config.yaml
norm_place: "pre"
norm_eps: 1e-05
lr: 0.00828
grad_clip: 1.0
decay_shape: "sqrt"
Each number is 128 + 24 x the weight over its row's rms, rounded and kept within 0 to 255. Layers, rows and columns count from 0. Numbers have three digits each. The size before them is the row's rms in percent of the matrix's.

# layer 4 MLP down (transposed), 512x128, rms 0.0642, rows 478-511, columns 0-127
087:145128120119089079142110148130141100123127157138106160120183146141094163153154100130104150092125133112150148115152138130070141139149112108129147129089149083133144142152122149157126120166161123136161139097111141097097190152127133095169130093127096143159147123112127064114131101106138164170148130136135127148132151143152151157160166100129118099114150097106138132120143114142162097097130
086:101110102129115105162166139122165135102113137105112109146152157151123137129123176178129140112098114102103128095150153119147096160171125145124138123128101118156118135106115148130108151160140146134103057135117181130188118111109158156100108141169104106178154097095130148165110111173111122164108133114120145114110123104105115100109134155123135152170149141113109111143144152101119123099090
111:130171145098137171114149083130154119097159108142122052093135108126169131089095083145124154108137119132102111179125124139125113128158140123143148131127132117084167113085115131133143124124141136140113163100137137155112138124122136121117081134104071161104127143129127104164130138137108120148061107125134144115158115101117103136113129150110138105108093108093094163133157157105119133080100
092:125116092134137148132111129128146156120129169123164147113142081138104173126134139120119171119104124047090112127100120138155143168115128123104163115158150120123114112079148147111117169083120162140124154115167072117128135113119091142108098164108130142155103110163120107126139140089132087091100141093124124128172115141105082147139126155123123106133109136136172118147160138111143100119093
097:145169131106106131131117142118127163140156129114168157102103109120130129093128147143150150115168181112113156108172129171126084107106110116092096103108095105107114144157148184124126124161108140131144124152111111163195173110129088113147146142156139150114120091157149105129111106110111112131109120147141131087131127099087116148113166140134123170103169085151120108157110116126144130160118
101:138131148149135168160079118106137117151113144179096163130161129146108092150142085131142130161126136114127123119150156174150134093123136132127147153139132126071069081138090170121141100133098132123152127128094074167127150133121108140128127108099105144140118107111157116136076086135140116076106109134129133086101087149140135126121120161098107112136114107096140158107091140124126099140135
096:144128063118144131098146154133141176155073129137153107141176140104143118127163142168137115173184141110132140106145134165151132143131124089108128134130106131155115138155114133187130140141125140151143119166132076111124117151141119073133143155091158150107098146128122143144147101117136097169101163107137168120093111100156093150126156119103124157141106089112129099136099135143126101139116
095:103115150124150128093106170177171087125130093166130145079081116121163160156136109154156093121099173153128136107147150154119126105167112155149132123123118114141151120174130119134124147078125191165137123170140128131142153134121123142152100140118123092129132127124069102157092181149119146122130109128093134125132095103106159131114140131114088130139123150163144132147125163111109108136126
104:060144153124105151117138118083176098107149071147128119162126100154103141150119140123110146128146147094163152085110165120137131112124176105128123128195133140106090097140084113140124129176149121133098143164111116138111127133155149168125143161135102166133138092142142089128107163162136097120131152114136108083128114158161101117122121123122120125137155104144173124108147123133159113123122
116:147156151125113138147112105111100110129155137090133173116143119143102122099159101118120160147136177149163094102100132127176149117144127108142160143138155084119142153143118115165156130110100119100150136104109145132147137094108130129083161164105151086112152112170105087189132140126162114134119104090161119140150123112126139141114152140114178121137139087107164138140136121152086072112111
104:118100156121157139093133100146133158115150096125142131127122060130153132144102142138186096064104105096130149144142098172149120101160138096147139074130150155140121140140130168116105164154140156147075096118158138139141129142150108121138157113109118111153147162157108135089133138140133121122114152126129171130110139150075122107140159175138112130116144112138101123183104156146142136124137
079:137142090152111145143107096120144163138112112103132157114105136129134114131082117129154119130174122160132100105080157133151113101114186169106183082104117107132161116176165145109145133126102118138169142111170148132118123113107138167135167142105100143168113101159113121132097117152133158143123148143131171127143113100109137113106123135139135105108101113175140130086097100154124169117165
100:135146104145116132131165132133129149154109136126079093145163136125157109121108185156077114153139148123125101135140096117125111131110166156145101129137142120131173129135133139124119132127143107191123146132131107154140154117188134156144143133121157129127131139178114137095114093129153066096163146122125162158109158142109139160092139158110118102132140095160118119132156209148151106105129
093:124172130109128145132164074134112128142161084156142130172160139131132168133156130116113162144119099141126145135081133122157117085173116111117130110146112112152142084121136145137100138102098143123157137132165088125154119095132174117120101121111128117113105147175145127143114100169101146105070132136127104163144133124169106164103081117134135115121111118114145143127141130178179113076118
098:128105176115122174124141162140118109150088135130127107114135112150109100130131145070073109103137122129120125143157091138182146107115090099122109092145140172170138191130134160137127131122148132105133140078117094136123138100100129147128146138112123174121098141170152122148096125172106087124113157134112114124125100134157115171085123123163148129118151146117176132139132157108152141160141
095:125135147115102146137152128127121144095139108152133143118141144156131207141129116114070123137177123136114153153161148157158121110134094123091181113119118103111113106152141168101129098161098136095154164110127079126134114122167078112126106099124074156113113138114134116149141122090109113130131099115162172111124124102147096134119106139174104151110141132112146101107076096128107142148133
104:124090136083105159138135073130101123128177163149136122133135122140114160084143126130157138186118119130113162159103118136135146135105116103104140112137121136121122081154158108139126148150150120093137131098124149130158115144151097156138178128139073134119133148180132110116161099126106095120125138115164151149083119185151126104113141116113105111111092155162124137072139147102115131181138
113:110126086126124129103131107111151107115129155068148156144129125107113129111114101114112177138136122121138124097155128150098144100068090124102128137132124127127106195164129152163154141177086141124148131087086097083120140166128104146161140142149136136111138108139109117131146141134138113117162167156153147093145145152127140076148161177161113115167126085142115143101109132117134118142101
110:177142116122131139123120160140084088097112066150113143144121137124123131121137153132117131158119145139131150107111131144085113107103131103113094151134125106136147128167115170141141110129164135129186116135150149136099156155146132178097161183114103130134136113142120120099115154134137135104139109137144103147113113118149127125161118177116131168133048140148108160159138112156115102176185
092:154104180083115136142117144114134123122090144128092086114125148149140155129144163116143117162113172110110155130157139113127144078141148125170116089083130142116192117093099119128136134136131169119162121160141140162116131151124145123119107125129141102155133076143147104143146128128102090151142120121115140120125089127115148183107124147144108109166141174108191106171166113117115126149109
101:143123122141156154165146110139135088096128136102116139145123131156117134145162135125111112150092106180096144114116133135132144121065130113165144113126080079084095161088119130116109093079156124124151136135132126132148133116127146179114096134167100116130145077153150105117089116183119127143096097157139141082139149112179142135116119113092125115149120155165161104124147112151115144129126
096:146116100102146118164101127147134134102113120135169147111164126116148122086106138148099135147093117103141072094131138116129119146136130147135133170085134098128099169119129114148114107127151130065133161197093138106158142194146128074162096128135154132118124159120130153175123169139096104110130150135169105135119159135144134123177120166132128144152133150110103131132151142131119102117143
114:106167121135107127133108132105157122129142149129185089137136166119124150159150083143168134179119129105118065124152112157163137101125102159149138134083123120159153125141089148136153119088111113125139149181143126128159076080133170153164115124138105143125158112134139129142116127125142108129075138140135163098124133127171165131137141160149123109153164151124116143161117112078113131110124
105:163171138121137153126127134151136106142113148112120116174112156132138152146102148113067125141126095163148138143146100110121055084146101125130154097160121145138109167101143148157150090144118135129097125171144170160096142129105174156142127114143130174096120177104099125156115114169162090129102109139103101155147129131102152115141114115136144114121173120135117091164121133140125147123131
101:114172128141125133097154151082107081132140152120135134173182146154177153143156154166105082067109058131173088148104159115111145109113142117108132139078076146140135114148132096129131104082116102119106112121152167167142131131129099156153123136174116134112128106125137141104151139142153133114149125132142136121157152127112118133092091138125128126102147150116136132128134100130152145116124
110:134134139116133116132158095104155125108158120136115126138117095097177149152136176128129153128104078143151128152125148154121098136160116130102102112134117126123137123129116135113127133150144118115103120097189100104111115136129154173129127114118113140147129135097149103122117091092132079131113080129127108152092183128165093142150130141118154117089078160103173069140166163166174122145142
100:116110156134118115100100113088119131152108150085140133149147149169120174154125107131087146130114164125171120150114125152132163142110140129111154112122102160111117116147145160172133110129110150129156143177128138157104120122142111096118060156100127156116116119097174127094095164158132131127113103076143129135172100123124179146097118104137091122122141154142148072158114141155115117160130
095:147097093141112131137116138101124158118143170141108131132078131138131154176091131113158149098149133116138151154109126109144117125131147131154080121092139120143142119121109107135105138136112142144143161124139115194126113132134157131095153159130124127160128124165173098134091129160101093061170096097125165126155169135088124080154157154122135148087108147114164136114116156142141138114083
112:168131136078129117157123134113100161106126144083091155109168091150122125124155080137124092156116157107165150154085146132125106127148110122148110092166121148122114167083151109113084155105136153125160142093137152117092120123112131155128153093125122175087098131080093083096143125149121129129103098165134098115135118096149141102163119144128139143128161144114132142143127109145109111101143
112:111147075151129162144127155146126101128117108130124130169106164135112116102117127121139182093178122128119102120173151100123070103123102145122108135096116192115110131137144137136169134131159145112126123083160111089112134131111113092112159105134155139101173141126090129122141144108095153101176139123154110151130137166146139098125102148138109096078181106134121103125119147123161145134114
108:121152094145137151133149133121144101115175153177107109139141138146140152105149151110110141148120148092128121109080103095099154131116104125145144140121085108082107129116105098135098151140110144122087185159153128114111110093133112127104121181149100115080130144109107123105128130129094125135154119167108181180108147102080154123177125131116115136149126111160131119112139107181127101100132
094:095112105120157117112120124105102143125193109136137145068169138118125150124124154072130144129099137114160106115124160090172149151117140153125104148149189142104148130168090121127129152107171145145157122125126130144127125142159108128139135118128131138127158135141103154146144142132181146160149123159149087123125106145106124059107136171126152155138146130090177098112156094140117103130146
127:128124085140090124127109154182112093151089123117100123138147120147106127150156139153069112127158179135116113157118116177101090097116095086110121134150123149132159121120113137101118099108116116096091104126120130109150119145138143117141144125082126138141105141162122107115172121122150132147128144130115121197091074121131076175150145108138127137124102160116094149083124142115115104131103
091:161102142133106103134142124132147123124133144107152148122125167125105137150155103110123145101101134118157111172137093130129140064107110118101152169095154149173134160131119153135188117106142157122102135138144103134097154146134122124154107160075154132137191160136116110160124062086093121079135132153156111172145148098098115110116132111092132162149133119134098123133122110130141149127117
# layer 4 MLP up, 512x128, rms 0.0643, rows 479-511, columns 0-127
090:145109083129119170123096138131118151098113111172113080100131144175157105112154117122123087156115172170091163130112090120094122145110146154093146130149121138135114161099141156101148098131109115079149116111093130097102121136154139069123100085105120167162134164121145116122123110121150122119144121129135118138151148166180147085108117107137113139119134157136132078148109116105143132140151
120:161131086094136154143109127134122160145108159165097125111167054109118079107135130132165115166093161133126124152088138104141131156127116120144140113114141180142127106127128087153122153129111122136129107151127125127146142069124125147121057100127096133142145077176136136078133116102145110149146109101125112130118131152152126162075123121119132138146142118112150118123109118120177144162128
090:085103137133110151105140141106120104136136170145125115146158160101163109139140126149102154122135095147139145108089158121130130153166131160134137159139128185148130129124115110086128110206146115099149142149174125126153173149139147143136114137111141178099116143111079157141111119141168174111104126179128163141109111113115151147101090159074137141104155121116124158141157126139137109127137
097:091139102146099126155139138134133135141109150093156140131079158121137141141118131122081147173158122134140096142109127152154074149134150165141128082155142124116155173124162113143143114152133125140127111101102163134151071129096112101070150146106126135088143125069175149129127133070138130109138162124153138108104107134136135127093131123119116131186140127147162112135145114127105157085109
097:144124156101159151125119129121104096157059160146082154148097119136154074108156137149176100080107110132178128095103120165117144111115112129122147116107118140131126128155173147127099152116083101149083139103158137121130136103095132171113137150107143132151118105142149148138100119137099105120116162144139128136112119090170103132134104101135137122139140089143156118138133133158063143133152
098:094104161128134159083125114136107127136132143126153123139119160161084158115147147114117135071088121163115122158119181114102111120097155122121123103155106149144149115091142121090105111140085107132121090082126153173153124130117120167083118102148101162112135170200107132149138128148119142142152106125124132139165126151102135168108124139151139092132160139119178128153106105137138154126131
095:149099107155123129105166137104087102150084164167102157119190141132145105139171116129144102155114116111134147172097138160105130113106162131134076105102155096136162115129108130123142141144142149140109110155110133115157134163144138126095144131163117135120064170113146129100160083101136110120081093094095126073120150142152164118123131139118128137110116099133116151129128142146150119156112
104:127150177138155121151097113118128130111101139093077087105086103155158094148136131108117072132142126092090136132147148125132174141105101135111148142140165169165155116144081102120090140168122123137137106137130175118105130148112110142129103106131123151093103100093115123127122116141095118102135156160113137120124114145091110114158123088094168139102131071140134111099140146145148108100098
103:167121103139104142082126108176096127146090097117132112148133131115157162104125118178116106124091114124139136121089087106111158125080111123157142117133152126114076132120122110086124141140129136151118075087133123102149116128160131160106131117154146149094166102149122130158171099126151125139115163124118129132097081118146171140144111163170090162103131135094105156110094146133167119125109
107:123127107128110157129134151162117120136107129124110122141154149107152083111086114164130109107126136119151112178128133112124107147128124142125203102156157095108142127137123121141177074113117116160125089160060090083095087152160112141140164111119148117127135088119142106129127104156121141112130161158162140146134107157104140121161108141155176124108137138118117134123134152142146150191119
092:156124113140127106159142167106112132125158138133118094092098159152142151132126125079132133168125177140159122098129133110135100148155103120119139162163138083170130112101125137129147100159125118145156086131124162135110123087154154118085111080104156134123119138085099135158078094131134134126111125096108120147116114148143096121061134100101118078075154114135131160105137131097113126125114
096:113129155152103085117169116137138152123093117115121162105092153109124165081107105104123178095121134162136123129129106133102128098100182145152123128099102130148112149141133121144126104118139131112138088136177101105101127128119150124124150197118094113118081155128128126167130069151120130166097100132142117120118079122130114102112111088144127116134162093149114163159148151125095107112100
097:099120138138131138135133093162122139097091155155110140140074116128100141084114139172152149139075148071123150068134158091122105107154127146118114135075096107086172125126091109105155132159147098157151113108112178130118140134081147129156152135157132116155110131141123147107135136125124131102116116093164143111110151147138149112113140122107089132152125144133098148141139155160123156173121
101:105146134165176107135164123154118191126127136102135099136123128104140141096161097117145137130158112128163132133110140107127090157119130072138105132134077145126085151096148137140115131093152116139142143100159092135180144152125147162083117157117112196120132110164122117146161136119144111156131133127117122075159121113140124135104114128143098090116167150105147122114131099116110193123119
091:101129115102115128136094140117125138148085089121102144086116125133102119131143182190168131080139125117158089143114107184162142106126154129118138164107161128070111122131123142116095170117095125133160135145138109133132120140112154120122126132158124107151114117172116113138171077128129155136123140122137147141107185159135104143162117109118107132153173132097093096114075135134146131146145
101:125084103147131142145134107129106107150081105078147140137123086145100112109132152147156123144122104117149111158157125121131116134113148144137142144066164110076092141128075109099115154125134125108151103133125088154110152150116137134124093153097131112143126143130128140126135096129115122126126132078155144125123125126124141164166096080089116162174098130091155134158159160089161180146157
108:113077086132141114157111119120179171093147170174117165137100127163072116108119121122131143090140101118078110139140094128173121109083100151133139116130162157118126121105155136150136114161130147131131144120154095078152139155179098145136133131119145159113117139118126145105161124149106117077150150126107153125140106107115131116124127088116120105137097148147089129134110127161130137187131
108:122150148116133175101119146115140119112083131120110096096096143129162135145125137151106154153148109117133127141133165155168109138088143087138083142079100139115113129145132169129179132136162100142155161105171119110121102129118144129111120142118093129124141167134126115127176137117135138121119139131203125118079175128146131138138130116133128142114076131103129112163145145160146182190115
087:136119136123138155159158122143080119154160131106101147108137081129109151084109140133132127129127157149135180154111110097099132108125139139121138155145137130147147191125134109133160131177124115112148127119123134094118091103110121131137129092076115107100146104138162193165141158146113136161117149151125144106071069169144152127103143139133144130111133092116093084096107123094123103134124
110:101118117127149118143140123132133132118137152084129103116133131127135146150096176109142111136104096129141078158132144141201131136170162099168121105166124108138105105104106126142110170139114138177171084121151122136119083126136125161106146123154141144100136134091081175090191103180126131121152175136150145133152127120161142164107108109118127149101140145138125124144149145126120119155138
102:147128108127109148163127145139129128153162133113117124168107142141106132086120123106175145166100093152073149088151139121123134180079146108101114131104177113129124127106112131137127124138090172104088144123099144168165092135117118106123135145112118085103118122150113119144126144170114156114141116155162127131089115137126131125154095147105127076133134082072132156114122124164073117115131
108:109139128127146132089114084099120158129126139137122091138152134121120111162113154119133156158114130128133096161121134118110118147145126146087141146122082141139094161132111102144124138148089104070127100075118096115174107168158123125128165118172130134106156113160136113139117114111129110089103128170144084134063089131102122136123102136110110085129112129174138171099120105131097170160115
104:132118135119166146135055094150159133171108157100162103099150104115121113154144130156140140112073135138136123088124148141173138164176172168139144136123103164123152123121122078121124133113133158146167138107145134139106108158155139105134154117100122130116169139147161113122148111098159125107178113149093134106152109117120143144156145081137112111120132129124102124139166169113125152177137
098:114135130129141110135132092156080134124113157116135148151130124113124125098088142147141111108120161138151069101106090126098118084116148150116143078091079103117126077130142132160115130147124111128160129189169106133127119125121067145102105173170138155116168126111192124128111144150163176118133145111137117123142145162128183127140107123136126104109133151128161153137136135149130134144113
105:128101152119130138137122094103126137175112133103078119094077133121148101154111087143143127105101122161148113151126123094109119125139147105161104114126100211141170177118103072153114107113145148111143125092133165104122149128141112108123151122104139163135104137132113139114116146141126159124099113112134125145116116089126095159146122102158132150133086152136085076141140074146129129146164
110:179124120138168158125098128126125099107142094125150115126138107131132132095133151139127175103112124122103132134134123126127120171145154125141136139126110082107128143100129083083109090121136107131160077127187150183129158161159102107120142161124162081132182114128132160137104104137146163168126119150088090126143117127178085125123120130139128108116143134122103137115112181123157146170145
090:118143135170089102160114137124108109069107130103100140101162141145111137155157103142142111170114128128126133180102143159123119158092122141123099119096130151083141125132143123120129141128113097158098130122111080119161120136104099144135135083139109088119129113121117192131133111164167157109125107127158119124133115082167118156169133153111105168098150171113141124156103186148135132122102
103:135184173153162166103149128126104118134156116107104135116145133106095161127078122129172138138134151153082144126092148096123115127141124188109182138111133151147128101136119089129138132140142120090120115085123139137153161147132094116125155144178121116108106144114133147109120165110145128115171106164120123089107130122113137114165117147137135104093145181089144177126145106114107172145124
107:136113164128127100105100150134123129122158100132097125098151152107122120132109152154170107112099106118104136113171173151126172143140097136139132154139195167145103113115139139150142120147133144129105122141123149145142151167086152143167130119116165112158141170170122133123124098120159123170150161148066126130085143146130134123081110142120140146156139104101131067127079122095103139153124
118:157148174135110118122174116151134134135129119098102097194112092122135119127164144094117114117136137144176093134133088147131066160154133125102139115158150136150142159105090151163146125127132140149092161121095142067132108086106126137127122171149101104116153164100118126144142118113133123128144092110112115158092123095155133115111114122167134124142164077133118117124096163134154091116123
091:136150144114133117163133113143152124108133091152103098147144127140140142168089147141113126144151125129117144096172128109119114179095159140098131138116143131152164157156090146129109115155134102192113141111099138156145132103145137142126122096152112122098103119116093101127065119170151164177181158128111118144080099137138124124109117136111136135152162121103176142095157177102116150117125
104:133078125126150129125137111109122127167116107149129106181163113114161107145105149106197113156111093088105088114125123162160116099113101158123132113139093133116136137102110088158130188105136166168122099131092111118106141135125090154104144142099131127117114143134132144157130127153096144156097157093114135121139172093126118101169117110140108125073107142107120103089124138111105129094111
101:127139102123115082168145153161114145138130094126101116126120157149117169097154116157132121135121184131128156106138121134097117141142178115148148071120140165105141147115136116148112141162168081109109139122150101115119101129139150118128157164115120161107183140097118126073112124119138094127146146126114108127148112158154154125169158154170097150143160194120109113100140136126160136158149